Part of a small language model's weights.
Size: 8 layers, 4 heads of 32, MLP 512 SwiGLU.
Each number is 128 + 32 x the weight over its row's rms, rounded and kept within 0 to 255. Layers, rows and columns count from 0. Numbers have three digits each. The size before them is the row's rms in percent of the matrix's.

# layer 2 MLP up, 512x192, rms 0.159, rows 433-442, columns 96-191
099:037095096036111125050141116109064160121169098175142064115114056103073150133169101126154112100137128173085133187129165086091093131103072124125082117138153115126131105169140106156108104138166098143141114158059164148112132124103117120120119128159119107115117100152179162105138167133166112142
089:116120112121057139084135178162132069159153084137120085120133181179135130162141182099111160103100178116111121065132168146164170123087146144117144105133136131135122136109156146173095152109148176191119135130091209116156124226155125128146128157138119160088057119134167086140114096132128149142
107:130104158202189050157122177120087070091187078201138121084120162097112105116103125143110127130120162190135113108100136132116130128078162114098117150134102059104106150133130122144169180129093133182113135077179129135127160126077139148088164109136147111169098113111182132151091142110181127087
096:090104121128101134163085141081073059073090124160119142136093129086121119139142118087101121133166103062096132155149094091123069132189117119135100172116156167096137145159122192178099116149158136114087110170088130091109138185177126051072071147159089122177109120112098150133137123181137128109
101:140114142148073172080143116157128103137107131135115180114157113131136124126151154117161206107105151115122110094177132149127127083121146147079126117077099174122167158132144186165125078131169199114057100148132055092127139157083150120117106100152108137160107106127123097105134136137070073142
106:119091115175137096124078074108184144145106115150192107116089153087161140152139161106094169096138158104171088125120124144071134101153157128094153118135100153172119182108090150080080112178106137166121095071099144168174098115130129123123059083163212122140141166102124101089112140120157117154
102:132102163163175162171162126173145098154163136195094135109178090116148179132092162092071106161126152089086088121114134066138096122148127079141131100113104135098139111109085064156088056177123134117143196164147163177088103070137111146083129080103111087093202138067176143100159137191106129104
096:130134125129068184200149121154124094146127114190166078046134111140172120123083096111120091119169101156107088155073145103120051125141166147110000133103142141128134116096118205112096149104156124128156164153158133101123126184080097163130123122133127160140123127186140114127168103126179141086
101:038097121112150139107126188136157132123117177105165096162103086108150149148125149126098160061127116133193074184120143147184132170118170163110146156075088112070142162092115103130141098136127150116095172183152161125119122153106134126144068107093161160174137125131159090136103100128104158126
099:076107154053174159182132143128120114151180117107212105137142125105092164150116121114148107124140145173131130073094132090090090164140109155134064123094120165128134140137158113115094121168143144141155146114178114214142119092138095155191154092150078150142199165153123118071108140169102155112
# layer 2 MLP down (transposed), 512x192, rms 0.153, rows 433-442, columns 96-191
105:115117151135107113125170113131145120181204111131142121106083113113103121152085153139107133081112102149066144099164131109179084140121124075155153162198073131107155116123160142188133119157138167111091120117135030082128180117065172127096171112137105139114147142141158158109154124144077156153
090:113119169089118130144168121133179180162144199107121084137136195110140145150084090142142100167083085091155153130113096139064105164170158225129116154124059130116146121149191174123086098104148121197102144135087122142129151146177119151091147140092107070089080141125058166139135138163135137094
110:180146155138132156150151114115188077113161127076179113117067176106087138115179128147108084094072120102130186187121131158136061111157159105127152079105143141133137170141105108135119105127067047106137130086201156087104142118118124129172101147122178150146117118089211144144119137097165140144
093:122130165107109109106193170094153122166059125118110146119110143154126120165138106081115072079160062154074128171167051110150093105175094145174132160124113075115049174055063137160128106089137145167106124132123121095120107130104150109091137119105139119139130102132093126080145200156089113141
097:152138129194086171130155104135185135148091163132137120189129186177117100148110149090140156113131112121122135040147033146155101148136157130124112101136127164155151110148116136182155095144052164098106151117086171079102088127173095113126059106147191106166149154080052080164065106160110081125
107:110159140144147059177130145124163107135101086155091121117124130113126136098162153120136151118135142122128191251113144085113101137113138134088154116144164117077141156099110084162057093161158194125092105024119136143135131138078140117090086118101142113144081171091119119126122155137153119151
103:120148121114116103154117096058098122110126170157172145142129130113129120107092139102157101148096128128141189129183095151030091120117144112129151177111108146139172135169088090182126162204111096096181138112144127094138136165110132123120135158200121119117128133094118164161130112161137064086
101:104085140122166126125131142195101137138165114140202110125063105068146145144099097077104108126158104073108159039085109088150163155179120138138150182149194169138152130164139139180099063122095120163184114146161042172145145155134135136097102165067108152134134170124101110094084113162132197150
103:106095106130120155141081123144169167142068070149095123131146093088161124170133159073165159156120105129163131157105098098119105105096116123155153169115157093154156163168161116180127115092104116137134134123088179135127121102150143155156131120123177123120099058103057159192129112091155058134
106:125126110094129120158117150119132105111126139153104137111168130114067130087127164145188098135141088190133138155144151096088118134131146091160135224181102148148218154114129056131157094150181107087221091161116055108158116128101107083107165144166056132096173136135148140120137127137119107065
# layer 2 MLP gate, 512x192, rms 0.162, rows 434-442, columns 96-191
092:163144111066087130194124119092145110092077077103155144105167134111138115158144130184126139139134152107133154160117141097174084102109110153139123105122130107125163151143126126145149110201160176119039065141108118132100124168044138161133121108165090113097177047094154140162100143110115117111
101:169085133082180121136124134120145172181119079126138105100109100124145083104127131088099102111084140112131140176135193107091091154142177178110153107131160195152151070107106150101127125052121083124166078110130160098115152152143117168162078148111129143119144138079113091142119122111123155094
093:084112122105106151165101108055114141145102100099105037159110094197093108159139167175130092143169142105094155189076140070070143134143138158130094104126133101154052095146150175109160139117174047126127135171141168105053144162140117046132083144173106145133082114111173117121158100101117171129
101:188108097098161090134116121070095182160131079127107058211157140143102145135089104121126142187136159199133074121142108218133130084137129109093128141131116100128098135130101109081124142079095162168108152141141078111169113128110196141144126141135144150130153173103159143133174116140085101155
106:156119105126141068150127126174143183107121115053169109138137135098155139070154157121052135109113143107172140104182121077093065190105137153110158133173125137096172092148105109131154086163102086173132124089143102128162137111095145111089077158146177080078122130135175113143108177119150139146
103:080135135086148098197165094077080127099083107103119138134120215127101085155123108122132139146089105138103162093142099163108135165153138099186161186156148084054179152199077146106165097152171132172107120089073170092173119159114074128134161141146120084105095162120116181142111106141110112127
097:097096157061130110154171135146153142120132082169160156117109113040167152096119122120079108170085145159093112106131114168108081110108194129153084137177135142099142130125125154158127132140084136168124121135168052089134158165119125191063087184111109104152086137141151106085210149143140137142
098:203110127084114145146132094094149200113124157084144128137146131124089124064161117115099130111116146066113081198175118111139106115168076124094147142157121113179081095132105116100065108104114132124145109124202105106140143129157179132132134115060114179091111126165139057186111125132172163133
101:126165144105193090152144122155115177135129153147151152157147068113110093091058139141135109159146086120128135148128074146036086125116139156117125154142094097131136132154109123088143037165136184140117136153146081108128137138047090119202118141099125127152125096186174164178156087132150102106